config = dict(
    num_hidden_layers=13,
    hidden_size=256,
    num_attention_heads=4,
    num_key_value_heads=4,
    head_dim=64,
    intermediate_size=1024,
    vocab_size=1024,
    hidden_act='tanh_gelu',
    norm='layernorm',
    norm_place='pre',
    norm_eps=1e-05,
    positions='learned',
    qk_norm=False,
    attn_scale=0.125,
    bias='all',
    tie_word_embeddings=True,
    parallel_block=False,
    init='uniform',
    init_std_qkv=0.0254,
    init_std_o=0.0,
    init_std_up=0.0254,
    init_std_down=0.0,
    optimizer='muon',
    learning_rate=0.014,
    lr_mult_qkv=0.5,
    lr_mult_o=3.0,
    beta1=0.9,
    lr_head=0.00794,
    warmup_steps=200,
    schedule='wsd',
    decay_fraction=1.0,
    decay_shape='linear',
    final_lr_fraction=0.0,
    batch_tokens=32768,
    max_seq_len=2048,
    doc_mask=True,
    train_tokens=414400000,
    max_steps=12647,
    dataset='wikipedia_en',
)
Each number is 128 + 32 x the weight over its row's rms, rounded and kept within 0 to 255. Layers, rows and columns count from 0. Numbers have three digits each. The size before them is the row's rms in percent of the matrix's.

# layer 9 attention output (transposed), 256x256, rms 0.474, rows 98-127, columns 128-255
112:087115137189103156081201103136130113115140092140174133112132172140091144150130155181083161121153200164144115141106109155161107091182103158162117121105185102099124111091106128119031152176158088139167121126103122154200143131137122141136129140057124125120168107091155121121171104156141136108043137149064173119094166109116104094111099180153147111086062128104114170118134079142137157105086
109:113112129124088110061176118119179086087101155150108146122127144172132148111072159050093132105152135140083104073090110196170157108124130091108128023114133110146122063175157100150131135110173102111119166136124120102121112137137147099177124117175068119128174161166195111136153115128124103129113112115131145155151123117096176069106127057122117143144098078140115129157106176160131156179087
113:068126145146215119145138117058126114136095154137120094115170123068109143105144137121121074102131091165070091093093126137127115109123148063107107109127133163081159133112142155168113094078120211136093101127087146106125157097146143154173132142098150135168161123158072075153063088104088142119119125139119129177173111093179095141091096106131134101090130133107187158123141132097182176127140
109:183082096142128140136157083122121136083128135200146169116080096071154128124150111134147126145073126135133124088119140128131130133132105090166148183106130109079152152094187121153106136121140122100116128101144124112163094121168136127153139150094110103068092119180075186114059195147096150147138077075127123122115111150088136149159112175154117141139092138147139106129071146177178140086169
109:082155119116141136115144064117123122095115138128129093060120119163106104061084085082113147111114095126155097116133133148064147108112147137113165190148147087113151103157124105126179071166165137149081074210157178068095132072087112116124117151133119114152119225136121154131120119230098143165171111151170179130103089146174135113117175158138143117009090105141175184121169159115131122147163
111:126137142117148087119086100121132155090129079086191105128147111166172153060127141125180151158105169111120075097133068145107116069106142153133178010143149165071168171154136065130122128089131146116116152081141045145115157130096158145112086115166135145048076102155055108114146146141123162096128130173139171196171105114149114121127168167161074153110154132153142119161160165138089079138120
112:135105081122234135127098154170162182121129116119157154204067135157092089177089127114163175092126101150156109149125101081185120064151126108151120120108132115130135120114153118177098076094174172151149080147067138195126124164105136187129121119129073085093072124149126164190121156121077085078134176132121114145113133106145117105109108105070116124146119158200124121113105110086139168097160
110:164165145125175114142138085127079097137112075137077084088114169138137125144132136106169134111129137124106163107133071169151142176134138089100187133156135113155170119131089103164113151108135079121134111097127120135123131149098119165153159082142115065099118063133157185031164097113114123152089120149109153107152085145130085151117177127143114099120107136127137205114131109134153165161114
116:160140129136132122184073199129118131154127085118133082114118155128189102138153085114102053080136097092108142171085107137179106132122149137143114148159173116105137120107077189058157100153151086168121105128214129159094135118188081115085176078120162157129179181229113069113118151151113089178145154106121147093133125128183151107139054137128105117123113161153152118110178159107102100146158
110:070114175065138109105136081157118142079149105108155086167130123160126099170159084156086114127125161129123094080143077104096086212180151100143116148102050139087103163123183109116130132132152095154117068060170134118096105166137130122112161145090117171124090147176129108158119214102131120100145135162123217121132111102072124131111140055129148148164135137138145107133148141102060198120165
115:143113148102188158084115088099133121154102119070193138117140149112111153135042141150089086139136130158145144109125054103137120143152226159165132133142176159089091041146079116143125129161202096121125126147152174131151103108046140082135084133181158082147152158078116147134137160085130109100069131151119135135103170133127150075128156100120176107111073108161092146124125201124160142174098
106:166129145149151161117144157095098117152121079102139189161122164091121163100131158138115179094143109127161079162136117136099126135123143097126108162137089149085105162194140084172136123136126113143151189073097115100127139132179066120147083097112140106114156132158088154145143124103162097141115117118080146149186125079100115104191177150150163100140104093123200087110096071131121162155108
121:108107156121120147187158169148164115119121127128148130128083156122133151181098138137119171154164150111150108112168114165095204152133105160090151135125178086151082145185152124114114150141123142089110107153188076108136143134104188111153155114122119145127126114136105152144156118109090120114120123104147102181089088076172096105173088100164129153109156160137176098116171107109164091084172
113:106179054123161137174147143136144155101207094091140140108161098090093107087135125138132182116087093131169154139115117090109115139164153148066119120094077079060143129114160124166131101186120065146136122128151116133084136156137146140170064127111127177198173096178098189120161123032090127130111091131123145112157123170102137130170104100126114118142111145119145130133161156139123135125107
115:094144102120141118132138121175154090064183106107094173134193113093124155102123171135124175088107091072071152182110130124094060163132129140149131123207047080130165101101123083140141185162106148173128057079154115123128093143107100141202201130193117112103151109112124071081184100138138142078118127095121111131104117173152085126109059096167180176141140175136120157163108176107087113152083
108:121142122133162110099181117181084140139169145143122194148131132158172146150096083051125122135119097083177120084193177121140157157101072189131157125118117136150119110197091170127132154121113179094107128073104065147076151112183122068127126168156138071125110206157130157098098119147091197120121170094103117096103165118145193149105074133136126156144142105141151132108155122158153143123109
109:115169190163143086117114128149190192097124157072140053121143124106122181151157144144126095153128135142173092160070114154123087172111122166148100111128135139134131164161174103123077081112160120129091129148116082122160145137159115154118090119189165067116134082138126152107114115171099141132160082099084128088144144107149146114150088105154124131160120141193109120163090132132111089208143
109:109122127124155115088131158114130222123142090185088097158067154091157097099132124143146072124145180189090116131140145161114107098106094130077155180131107179118150115171187114095111099131124119178076113166082058167133111078128058150129087160136135053121123149088179225133138117130115082121122117149159171112114120174133153097140121121077143177190179118154167127115129169160108102131147
116:180159053119117121130141152151117101133103162191138160156104099134153143140126099161108100140109210129162113149139145124173050131158106166084151133063125163177162106124084114111119138140155108178095103142093162135066135082116121127152163186145141149136122186145119101112152136109177140125142143078136134108134059144098091059128095114144167113184096161193172135092103123141119104167127
108:109183103155171096144176127144085142097138101095082090122137132132200167124132167127159094158120126141134101162100139141174167162210129082166177064131218137134111056126167157129097155144058192158145097171104134111026126128116149147104095116141131099063092108074109106129110133146118162192162126093150122160118092109104052143201131136176129112099084128148116094079121123102081131135137
112:190122062070135143116172114116099078101091200122141068144169207117156131087162146208116177099084141111145157146112169167148166153085082118144168088148096103129133124163125048176124152076166145138212166141109155093124111127158151120148108078050183130109191141128079109157128123158091117118109068110127108157177182120209143108155161209093112138155135117082120150095160127147130141115180
110:160138154144162139147179109123124166154150150102180043058132110097193118116136122070141091148095145069153107174108090113198121117120138137132151127148101143174120142117139091170095189154124150138130106162127160149146134133182137161162141144148162110128125166173105116068168117128134109112121114093154157102144113161111116134171116083118081110112088133142142168150112147109109113130131
108:117068148095126087128115122117145080070167139170052147081098117094203133144109155040153148106146139106109069147122140168112114117138101154164135168171173138124070159136143115163051134144109081160167192102129205159110200129083158132167153128118114121060066094073074094120120107113118108167179126101095145100181168139113147101080148145086101152084123146167110118159177147142100163105151
112:154136129096091129145158156142099099120082122144162140091065132161059176087142139084159100125087141143153116068129149062128127120088135101195109032198158101136199167164134154119099148204059155110119113073110109059182094160126148125122073121133192089138136152127179132148148124100145108163150098100074139103112134189146124128170147143123103124082095142108134128135079150088139118088157
110:158090112144113116143131179109153096079113095140118146135141177156138140170136134118098086121110114147117087171116087157194149106146152143104107148063141135112140121111109109111142154156076154138073192054124138160112116088099086155099151041143196130139160128066127137110105132109110125156103130203149174101104118146170080121093131098095116109115118145147112184165089154133120154053109
109:147152125145057190116102162112088100130095106147134060075147120135090100113102147076140111168097106187098231139116140148114112135121113141179174115068112119099084098151099147200075119114154129113133145133162104134118103117087183102063132200153087107146152128136154118150126085123205135100130134140160153132136127131112144190188138171134110097139118143140123140148114142121169122125086
110:203143161163126169159160164162138163128110135121135097155189130090113115081108159128107174147207082122094155144112107077136062134181094098197114103087122086095137153184125114115102074149164189139142111122149130099124168074056097140097125189103153108073114090170144096105104138122072088118092136105140091118125125158150123150157086121158162149186151101108154135166118111170153145161145
113:135083126102151074115103115132107067080106148203152214142125106110111106110110105156096089185177158167191170154106106130108109118142180130098085112153123140134109127094118120197104135160140163098150104126152091135123134111106130154090110145136151089128112133087182133169138069091155128161099210120063108144138133112095212118130162146115142089122141177145184084120083060122105144148155
108:207114083102133176166146151127073126172129137071113136164110100143110179139133078140132107136108114127135079083117126115115162170170138130071107085121168083108144221130136111119116151102159171160126143126149206098150097196189124126138139092104124068160126103116097121134109118151096096112101153117082141138126160095186124158141130126156112142119134079038114105142174162175141108120099
115:125102122097197140131185178148135167147106160112139142098133139103078159123103148091087098138104131131100122117105153155170137094094097131136121114105148157147176157181222153105119121087137137111104154158061233096120109079116165085074144166139069124161170116168139180121130127150119111154117157111117120107138093155130122109126172121127052091180138143101114152118168130104126086109089
# layer 9 attention value, 256x256, rms 0.0948, rows 99-127, columns 128-255
102:129142196184099103107137148100120129093111099077148134148089080122171099123166099160173117133128078103143139113113153146130079184125139092106158091085066146073208155181158153105111137163191151137159142175136112154146157131122142121127107177129136100137094111091106179195119105152182141067121144199156105104097127136161156135111134191129154135126164078156088147020105137127095155134140
108:124147101101128117171139081187120193099132129137114131143128168133126095149146123140121122137161110180127144106136096142129176149132137160131126099111123122121090198092140113163125154171163047091102136138056106138097102087104098206107122108077177209113110070080136196154139117136167128126062132145080069142112149144068050163191170120083140146139106117117128143100144172125138145154107
106:141153111101083077133154084054107137207131120119102092129151108199127193122134095109117112114071113148146169116084148113216120123136103158136183159201120130119132090087095113155110110140171113107089106101103107111072075144078122143169089075166129159133113121151108153123122126149172108152164134127168135133146106175184152158091146159175131123126144098146136132155165114133144140139083
109:144129114052125140079162106099074083222103139098121096136125115146142170119108108102135137174085064172122184143151133164150145120095125116129089099146158181153132187157143098113188070123180152119136140200132121177153160146113106166112139103169167111078153104135154124070172157083122118154132148131125157127165179155118091133175116138127181084188115151088158144113125111120079142162118
107:105094109109082118085127113126162189148152137165134146139121163149173154087144148153059119102157137164117182128081133145091172112193119146132058120192120117151128112105089166128121177090126162135138092107103099136097137079111206097129160093079067093161140107086109099114153215132126063079118143128093120133115154085169100081128139141140130135174094144120158099093135169085127130148107
107:155117184127144080086180119098101138167129100148086154112116093149144108113126088112092108136147187161124100149058167155117156197167131151142150109090147086146133148158125077134107160186106088158102081055159148102068116087146097154116111135117151127156101132077135134098130166048172121170151132083122168065086108098100115185155140164127091174166143034095138154095146151161099109141164
106:070145178130130142081157165169103104111161185134130105124074088099140190153114095154102132129120121104140168175161164103122139138134167175159056157125124155092160130067146172110157147104096126071146143116085098130114124091084149123173176060135130132123155099107135185179137116091127188189133071128064130128123074091123102157123112121152132160160146108146178083160120080185165103131142
109:158116154102103088117198140153103105100091146139176193108095149149130165144113180137097215143125186158149107129150114124167115118103128145150177127125100149091164096087175089103083126093137124126194073130151132119124145115069181160095160142125093108119135119110130188131103150120037140125156109106126126121053189180096156149145148113109074165107118135104181196132130108104121128140202
108:137119119179164118179125147097080106126061114179121165088118123193157092161075163142096110198183106143091124098157102114150114146186182198137107135113153085181120068138125213178144080124123182129156074156126135098157118147159123135124065084172090109044071179145155148117056134086112098084140172075122093121110140087170086137139111150115174180124161148138134166174127160154149122087093
109:140089138148109124145170148087221127180128095132134185118145148185129056137114092121112137180128088054069108087085166147152111099141153143167146145132139114117244113160071131155126100135088130105131128183169151141153185098177106168074134151126134145192140143143105172125157092158049110155173077144124104117094105103130089114168114134111110122139163114153147159102150114132077123109066
101:156130121162119156143155139167081196136089139146149138099131185096080093100096112186135110137105092098114185137147170158177080130090147103125130157086088041116155128097152138061063159153116074105101034140153165103158099195114115145153144189073186120069127155139055138108103149102086155077111120215170153133114104150177123160143098166092169162121096091140077124083212183101145146123129
114:140206129095115106161161097172124147075082131173118099125148077171082081161131137124085143101156098137170125140126166147159119036078113143186118142116086103097133145123122130173138156145125128114129145094127143144155123121152054095133161151114170136198148159136132094149083145105113115110161114150129150131150145108185145086107059105093160165114143123115162105112152132112168213107111
106:135073113196146138147192095091148107140130189153187138099152147128095105141123209165132146068130137170091158198147160085085125136136136082141159078152147119143157163149143105136175157127112115143113082083180109108149111194152063113055132109166115157187139111186071134135162120124190108110147147143103106129068111111146170118131148129139068118148082138149130184105125115172110092131081
106:196091122164191119160153149113137100128110118134097156118115123109138086167206082132100158133095116154186060099154114117123185156159165145158065197109138130129138132104198151090127111090122112179147121159112063195085072158117148127127120080116132090121160130176110127143128156111093130119096096141154118119064126034158128110126143200133132148140101049095106128103076093094169167133114
101:102092145131193103124158180149105174097142107193167120113098123151128049080112094064050043141082145148117088092104121181158060124144183144081183106146041097134131128109121120229114128139129084151088127124135175133084148147101146076187150120194208154161079082065110090143174119119146143143124178120139129118149095153117115120145116124146115150153222148143125119110061134125151135141189
109:156138138158072124057051182166073117159126126107154076185161146131124174171163110101123152097137088171125121115096139141174097120113185182163126048143132077076150179149151154103095101146069133110128114157113220106113084140091111085106110150153129117134120141145088143072137095173166113184140140108147137101088104085158141116145115140121112166102116191120079209131107083103094126101152
105:165120142110161151162127138174128153138126100073118186150117097136128110185145100126119078099126173136170181149179089072145115094092149163112134094097181162089122127112107143188111096151101107137160089150165104114141152120138136135137141077149114146105172094096140087131095092152133183128159109086141116077167139062099154163103154104119153086061128126126117101108161079078142145117131
113:086073105117117128189149115189119163177137146136118128083072138154101111126168124064166101097185155133106150151167081102157138171113131167152162078168087165161133097164095073117140133138098099132104142113126103072117127112188169103110158156102117154126099155115107139088136186199106177094135123122108131046099164115158079178087070116159134103120134118155123104154134103114173096134100
109:134101140134126129152140128125106106138130081137104158206084114113119112124189139137102126090156160114102170118115160206144126068102153108133079162138128089138148160149119033149174151109094073125137151175164137161072069134135142119117166106135098090137157134137159100121085119143105081149136140041096123216100161087111166169174111104133157113162121138111098165178129153121082131132119
110:173077128098084071156117107113168142111143102171149153106171096158175104095090087124147143120142109132080131104125120071092065165147139101176117136100112128179154154130201170159108152103099132091146102116126145138136072133128149153172192097161134097109111166100125078178146079157133096149151101126109096191144119170108118175139129114175112067100100128126107108087122143111094075167136
107:106167139162095143087066069146106167163115102142156142153075098127077138161130115138076122149142112200180162083140117073151106101119090125182067100122083125078094124094166143115120168109139111137141137244152193143162150063137154151116095123117082086138148020100116137132115113087138134168179088129144128099121116147152142101113102094100118169138118150095123093159106184149129129087115
097:075141139133088096163136161124158114171142177117148107106150172162170138173130160084100186094141144092118138086125118097120168093145128167086040143116095119120125066096152160099131134140125159109093104137107118153100066125134067115115138159086124137161131141127118173158128116063199203136185095135174089167078088113056164079162156202027168146192116123122116041070116098096175136163087
107:156141078157150174174145119116108131189113115109129171130180045141204127110116168108140126114092151159135136163138155104110113078140097130129111150137137121093126126134134139156153176102149122105156155121140111116093104096113115193087155136136140155156099122104134145098140140137181145088092114141140156117126135103088137130110113098109148139174135099092097159137128123174109129062185
102:202105117125144109128138076125141130146133096111144147121148170088128081150110160094117201163191154093103059138152126194140123130133126159114110066122105165150080047160101174063095136157154131096138095123092088146142120112043104136168146112114132142145158174145184117117147163145139167120151167085143151155100185168126111128140118124068136153160126127142140158100148123072090192147127
106:145145178106143136188087132116162123147196083107207165157143128141122149163121071129090136145136155129142090182132122171122149114120152111121142073110147068142151128144165153098142136130132102141087180117160082112085089128124099078131163083117120147098152103116113120130107136128108145126114143178092179105137131197140145158104116076113131118089160109129153153162137124114070080062166
109:145085089087137105117162118119125143154116131165085118087118109148106113121112085116121118127165193115131094109155158096150150148122116073080126107090186144115092169116142138075140147107080158133098088177126116113133112134092143114189161127119101082177098190097102142127156127175124122220143153169138136141087125049100146200114131048117083131178167188123060168094136165168119205103098
109:141098098120067118124058163124116143197151126111196141155107119118121112127098146147128171092126167083078109115177109133162098135119116172104155170087128142067108129101137117080102100081110081151068197098163143105089113114138069099135132106162159162134113143175155135077178040182141110082115161205149157033109162110156140091109143085141101139107144079133137093099107103152124105123120
107:119129165015124135151148101079096215084152165144197091091121161173129151074131117190115179165195184138088163154140108159111103137136154112146114129146113075091163104097131117151120064149123086107188140161136104078148115174105157093148118104130113122125122117106128119119137125099119122129078153087191143139182090149064167110109132142127140181122144145157094161179095081123113125147119
112:143197176121090147147154100035190101127130080129089140173028166138117117184130161139120146127161159139140112140160104090077061125134091153152164135136119040137129089131106077112077121128126080150067107136120149147036126176110149155151114121074106144093151118146204130150203078114154188124139127142125179167184147103109120115155105100151152130149094157096122147110123100154157176173117
# layer 9 attention query, 256x256, rms 0.0925, rows 128-152, columns 128-255
093:127132113102136145081116073154151146120077116130184134083072199183136105123129169152131175129163139103117127126094114097129120114159100069141124110127120130140097169039111188153134100089116089109159067196154135119109134082167180123154120216117103149163162130121127209153158165127134089102119132118161148144126112189152117149102091165188106157084096144086171140113110076150080162100206
095:145112111120126092152106135103144073080044121144113170146117119082120141135137159124160129148120114138152168134149173128082103122174157146162115059167165091160153163097139145089096106112153092111137171140144182127124111181119157161155162151078088138184111090068148166142067118147118095096159088136086173107140124119093111131136173135122128179091136055122173193107101110078098152128108
089:075115127082131156151119097127108142124110139087216076145182193152101139084125138090099095165146141138134147107114149143057143132185166093143112080090170134110152104118183127162153070120161127157119133116137113136190154135109157141102114179139135154205133174108162166181121140089152081121042146130146121114077062127099105122095151143076148102137103131150082088164110124065157143134094
092:115158118158150119139094105128128151132142138146144126116079143089170114128187068137149135168113159171088143149123161114146128102135074090126129163135124113099138118129074154066139109136083137095202125083124102183120113109130168093192078135165128153100102110105164149160079122134162152123116092126097172140101071124135142070158122172115137113134147101158137059150109134137103166084142
089:068159159147127167113134168137135181163148107149152072048138103100096118102112107141098148145180183136127106171120129145090126152121087053112174109158054085110109143164143130125161123122127102089138078164125099137098059083085134117090101141167132158096136150135144104091115129199075149082157111173134076143126158118104140061104129132098104135098139128108129098095135116151124158142092
099:134127125103148178119136134147126101078076118164184161151165175097140063182112125109098133139122062075141111096134125140148195150069089183122150088133080174175128128098073118127141150179128167140123101138159127151111137143064089110126100119133113112107134086127185096092091114171121109155156130185103225160094134115094135072125105150148128162128072154136143135118161179154128136148126
090:129143127133095174165132095149149125103184100122156120111123135129172126114102121152143070157171120139127156120122079149137103079156080114150069141141110094098148171061111108127136140143125104138165159159091111116126084119073160157085119139132116150136215161130131135119087129170145108066076153147188149143120192147155073152070131160162167172069163074165109168102132101081098171125073
093:191112114118109113137159123148141077182095084096112118120139132137152176153123124124131117170134139086099104111124148215080087141162115143135100090140138134132170146165119098016142173096117146142082138167181137131102152101110080119131140139159105124148106128118142163122107101106158102125095147124184084131175132106163078121102085143134094140174084057114062177211176115126161104150161
092:172108168116162138121099107085140129123135152111106095137128108114145117127091161108106186106126094130152171080114127150126133158147113135108140144109137136113145138081141118100170122111061149105092092080139045144068126143157182215146130126112125185116115070149134146074102085122172111121153062157145129160189107137081104138116128154087120149149165093074116186102123104133158161081115
091:121109152120104145140145142099110160111077088133137174134100111088165145169119092086134120160143172111087100136133089177135076125143124170099117119133133170168060131153147112221110109203149109117159154084100121081114061108112111181093184072127143131155144141134147154132148133112132158092161128152129168160078127152128103152109083127104118169140081164091102128166131092128117151151058
090:146081182161122174126157138122172133142194124126149147106093119146086195132142086134141148124128107137134181129089077161054147073071132101178098095086084143105073086116164087123126126172103107115122166139096146181122146164086182071120129113177147144187115140167100118168096122120144126110114156130132151113121112184115143140139190086137184100180220169177150117142153131119116090091173
095:121168197123120172140116130105159106093136104155135166106057123181090146087202108124080102050119073136122125160170114157129124145055148150096164151089085110164147099114103147165133168148132170116086115167090105154122123163075105116139140081096148140159126145102120100150161102127114091166118081096083079134116162173186112161136205084146122115109116154161095161043133175096068134108129
087:094140198147118173171077115109115098094169158117051180047141140133127112114114142137073105145151157096124157117094088078097059137064187136131142140070203153129144110109061145133158088065162190139156102135083198186145149063166094134101167130143127118113157135120143046147118112143112174113131132102135188131145154129138127134119088194087145189140120129131117151139120117153139161171110
086:118181071113115072151115090120066200097118126123190131101146079085146125148145113105113147096119078133193101132159117114175143146127165144119116129151118148165117127166115074098125158126138119155107120083127127147178199167159160153126135110100118118078145098096139125106138128110118178084085105203151072145149134132106059062123167149117114159131124118116153145132121123122081137136078
093:120105120248132103159181134096116135142172180147074103137123137067162135117150137090139093161155163154118138118145140087163120134183137110154081174157185138079163114147153117118121137144066104104042123130069182128122090120141115145105156149139081211140148136109118131147180154144130122156138092101102169125145064155139035132106088169140078113132169119183083150064137134153121108117199
098:139105162061079107142098060150147151165112133159068111154189096066147122117165113132127163128140182128163097159142129118137038151117165143185103154093110105104177134149159114156146172122145157081128124087137126137085192146202105149084050176128122161121110171134150151119129149118110146176108151123139107099165156127152133142144103109085160109185092158165082150097069083100139120145113
094:151146119093099107120087114115071104158166150192121107171114124078039111130082153076143142183068163079096171167095104188102144121124138156183198144131114116143184142171119124100163097139129171154115131140112169132171143077071175128137097144081165098141102146107116132115162112176089157136083099174106136170115092166130157155126105157147123178158118095135169110099081124122139129126105
087:148093148105084098119145181085130146099057109085129131133109164121071176148104162153152146131173114099158128132071127118146109127165118137196126134156097099176122120082117149091084175083111119127090125158070161145109135133182143171103131093165124228116104133150112117065153138141118184152121066102127165112126089176124084087158166133096109148063082110141132173131071112123148079159097
101:133173102098117116130100129157111034140147148166111147118124149112163168118138120148129142101104082088134131154161129143150079184179164141168082157128139099158126112112118134098122104102136089157119126080102159174166157103171112096128131132152092135147153175137075103075187133085085135146106074094113168085121074193162135124094127113089123071187181161137104138182149135174142140083140
095:113131052070098148072139154143150136145141143155168148159116114120081150138123080116059093154138132112104110140209154172075116098143106098154139120192067117164053172112140153132180100090100166132098097131138120147110146096165117112107159141105174167147101114173110107151144193119155156114100097122114128195108118119040121184107135150116196145137143141132064157092130111129171098127102
093:149106144145116125123058159105167156130086164110151110141206054092184136059118121092104028104098080119134099160147149138121156156129127171134125116146123141092120099168166192149143136173229135102150171106136088044167112151135114172089147129111115144080074083155128144144150116113111172107142141155100091138082134081075100182115105125121133168135143095153106114140100139102110163150117
085:131082160119110087143112155097131185129167140155145123102057099056162177165153123089111095106087144093156110144100111103118139134086091056106113126121105145166136191130192162204138090111053162149113092122143084089144115092145113182138118144148071127118173107182080094156080151141122152101123111106181157122147111137145110076093116091115196175210170127133162061139082095132136111204105
089:139102086116156141146133209183150094123150167123093129084110141101155115125106111189145156088107081137121145104093081101084162108144107160162087149142156091105180112092146076135143121175123139106163177049150158118116132112131101142146130158094117140070143161128124125152155155152174107214133121129134157077151107107091097230085120141097139136110165101135114141129172074172124152135150
094:085060102106135107157125104178155152112140129151154078158068113219106122197104158164169132116105120110092100119155150167098150177134096139159148150180108093148115123110117096085124084146165165119091133128145045154155083124121148156117129170148075099137146197129099186084067191155117152105111143141133119136128141100166166107132114133103088145077090159151116111102114107118133136111140
095:105100117156154101107165114090098135077085163150090093138110064180153099105083076114149116107065154128109220073168162139122163125085110148146079183125148125123137155141162138162038138105148135176069191144140084104098124163109069155060119140108187185143154186147099126133128116061163129165191104139121187087144153120133094159098076128133106081153064132149131138184159146085146074133107
# layer 9 attention key, 256x256, rms 0.0936, rows 128-152, columns 128-255
096:121111149083108090149138069096129119147098142116184143097189148183106083123129126112108116147061070111129181091158162167155145131076142118094207119094156154129061143065126145133136107159159145110106090082152131150113117132138107103163117142122134101169173136110136219090141128133153120135145102164136077148123122156105145073157087217182083124123086097136146148124105095132109164053165
091:134122097133132143157116114097146135135126144142142187130134137069130132134102119120193113138183139115133129140143124103103195159117142154065144110153161105146148149116117135142101145089178120124114129151130163117122136152188133082133060155112200159115180092130119117159086066157098154110120114157065187162048077126080120144089176117164154135071116156145061141112100144091062179129129
089:128089156121157197134173086113141176160131163154137096144158161140110116068151143083088082092136101142170095120171154151135143111151203149169104140160169114107100104115189152151108144093099142152119097085128071065143168141162193140149126148092115093115109179155080135108131116124130086150125112121100134133106118100079070125101136122083150092134143119171110098060117136127096087147103
086:161203137098109059121089101098149151124148179108157081121097154124167067061144080099186132092096124168146081140157141145127114166096132105148146078122132146156099135172138100115137082148159127089097115146112125171128102115193114145117094086178209115119142122099141139190170166109183128130115124084138136097217089079116112155097111118171118079124091121201102154114130080118103153113112
090:118152144166101085164127124122109068157170147140135116132134124178101128122163147132126190111157127135164122137130184086138214110111124113117139108122194084119121171160150121074172151121107121130149111157120104136135118059120118142137148106087134094084135134098147159123145150171094130106203136130080098095179093115110098100111113140106120130117155085060084089139102134123102104158118
093:127134111078107134079111120145139087115087074060179142154094183103185116113129106157101095144155139131148110102146114115181136147097126147139171107132154158147086082093149107094081044153096139110136183082219164162117136103089095113130101122154157050104132145070120080122146141128146181085117171173141223097120131160107109106104170129134157127118079240103091170147112157124153112168165
084:133098168140133182170151116102152086080135117204112129092132132168109131133113095096081164157131165146152109126129134091167101088133062089095145049114130115140140162122118113112203119129141098176180121100135133119139132095132147175130198171089139169107132107126157189111148154155158120125100112165146138136164119134160044153147115182099179141082102081114166125078074060123116096123072
095:142071062161160115095159128134142166113118085122140184198146086129105157166064107159126094144130160125123197170131172152101097158175098177126102196112105137111131093103120095152116170118117074163107159131150059175153089105124138089131149117152076154142088124119154133185125135151148100142167160129090100081083086080118097164123097148102132110069113177153149137137113083139126186167092
090:140090139074081123084072145125128167143141186113104143149139153180131110151100192075115120129169175114134198130143182155155118141081028144118166117124122184134129172119166090186175151177110108151128137075099062119078092115094166127145144170134195108120142124124106167119134136159103164096165126111133153105115152128096068134135060156101105171143138134134100135098094118156111142069117
094:117120095114134096108153108098112084129160084160134136175122138153145113169174069116087133106143147217146110136139095143110100115077108134067108114120124109127106104122144084218151084081129110119133083123141113111143088081127116124161086098153198122122129151142148112106115140126145112098145128182122168107105095190134117161138113175141142173117214144140111146159169124078183160067112
089:069102157161083139117104125136141125088134205077138104107117131143122153133143129102055162122173061125185197173165055183106176088127157108147137131087114088100134144090124093098132100087073091084120114144081136189136126172123188103085186124173123157088113185150165116136156125149165132116153141144162130138115135163122093121149169057139137121145190096154078167146129078101141086106133
089:083221163114095140142153178061153099142145140136142100184080145156144160145200095173130152140155140089165121161108112188168063135107123163083137109129126145134107062133094112155140079125132149113175149132113089143092113128110171101157098150156098226084114179107121124160088140160146066086095099146210123098122168151156120073091208120174121131118115124148118118151196148147138082132148
085:061155155121163162145152113090107116086140130083143162066115145169120110095099146187108090145118162100170151139132138185175078114073141147074131144089098138141157153128074114088212118096118119092178109096135113097130157090210124086114108133117129137139076157145135066148123118128086115082156121188109169139103127167152084115094133148167088147146097184128084156049110120157085114067129
087:154125136134083124126134152109088102123165189084168080121159052130113127117150140160197118090131071158192138134140135079112070142126119075099143180158092129156171128172166084160098133142105206155111110100166141105120130112113138100082129099114135112182109171119096114111117105110131111117117107111145104102172156135103162083148123127118108162155151114175139136156126149075171089103081
090:123147083165104171148095147142079095183091150130119168129093122096138131047088162118118133110135170148115104151083143122087185114153114127123126085149135157106081141101142124140134114094119075071165055100087128135143059142133198152124063120086110140210171118091149080162163154109137132174140095147154188144113137162138161175124103080128084097124129122209116125079123132118141118112137
096:150062122146148127121142088119127139139065155133075175096169170089125140086175110115176102103153121127137141148174142157105097114135161153141072129087157074111180047137076165156148107124145146066101114102079056134108088145199092138109174091135095109148101127126138108113114115158125122186180139146115140126107135128191128113117097156084155074177161149068127163158093101111165116160140
086:171132137071134149141104072155084191140157183126113106128082114130107121148118154076102111137181137081165147185086152135125174164123135124167174133156150133151141119140044132154131058158073094183141110227143119120194105120084163125052103128120121124161154143148132132112147146147143103137082117105142122134173087165075124105122125108123158150134044112167171143067073106109119112119130
087:091129163141169118122149100083148209076165123116190139088124141145115111149083105129148143093111099100099137129122130105147153104186162116159176098113111091152090095096120111108129135117123142112077062130076066196122114132093085112110108131104149126144113126126114177122167059154116170134088096105161139165149074145215038096175137157089172093177138133176095151155045129135087104098108
090:148158119114178090127069141178132156163174167128152135124147100134092130116134116110196148142108149124099120160180138157109132094142144151154095145078143143154129136105136173120145084143155080221086142126116141137111129116153092072139145090122043079133131114160129104101130129158097155125116134128122136125082136173175128127119125068092128079173144084135138134160143186145108202064084
098:131128104066117164154133133066150083151073130087158133204166093110103090167071079151159104107138108182130112124147125150148125067122100103167151140163140093145134151166122166127180106098109141102087023130100099211103111126131115094122101180086102114085118090160139156097143099129096135085115092192047121105153115158102135153143130130118195146138122139165122128147097080159160149142148
088:132054145125050122082097155152125153110106157087147116111085143128119106051105101101132149107159127110117071138172111156102120101125110108106080127127073086128111112116193181111179080122112118102143142117183135049158115079172134151125221104145113163125034101146132137135133120085176105119133107132085099127123141109132127148142158134097047181083160117143044125163143129153124135171085
091:186101192164101094143109162125148094089174114148164169091111116148148154191173070115128132120126107136127077123110172104109170113139060090106180126060139152150112112158131148131118120110010126083137068132131199168104068116156087178153082112115083103120150149139105140144145166152150110137103178109122154123132099134149175102128180166057167116148139099125163099111123114127129142111177
087:128112171147113083135148123187083115121178150129112128104084111058072117107166186115057145102185120102098158148163137090143120124132101112092147147183083119132125136167101123166129102097129140096142157161140092083170073147161137148130088171113137125125132142088128110173148137198128126139135105121118138118090177172127072145153103077158174121121103109153151137135113077114167127131116
092:098110123155113143121144140123173064111129188142102097105139149198140155151109134109151088113129120117149116093098120121151099135132113159122119169158116109165173085199160119153044153140207166136143141141157104110150110104048181125072127129136148099089095152129159119059076120180147153119115178109128162137162128084149198124131091154063099138107112080144168127158127125121157117106160
093:144082126161147136131113135124140124132108114076109211114065083087113103120068107113154119134118156155093077135142178120123124114106132119173150113091129117117138112116124167164112109126095129116130076114157100118181160159115105169108199098153088137114151166110115094105153149156140143126099082084160149087107131133137162161119109160138172151123057114161188192175134196122127130192108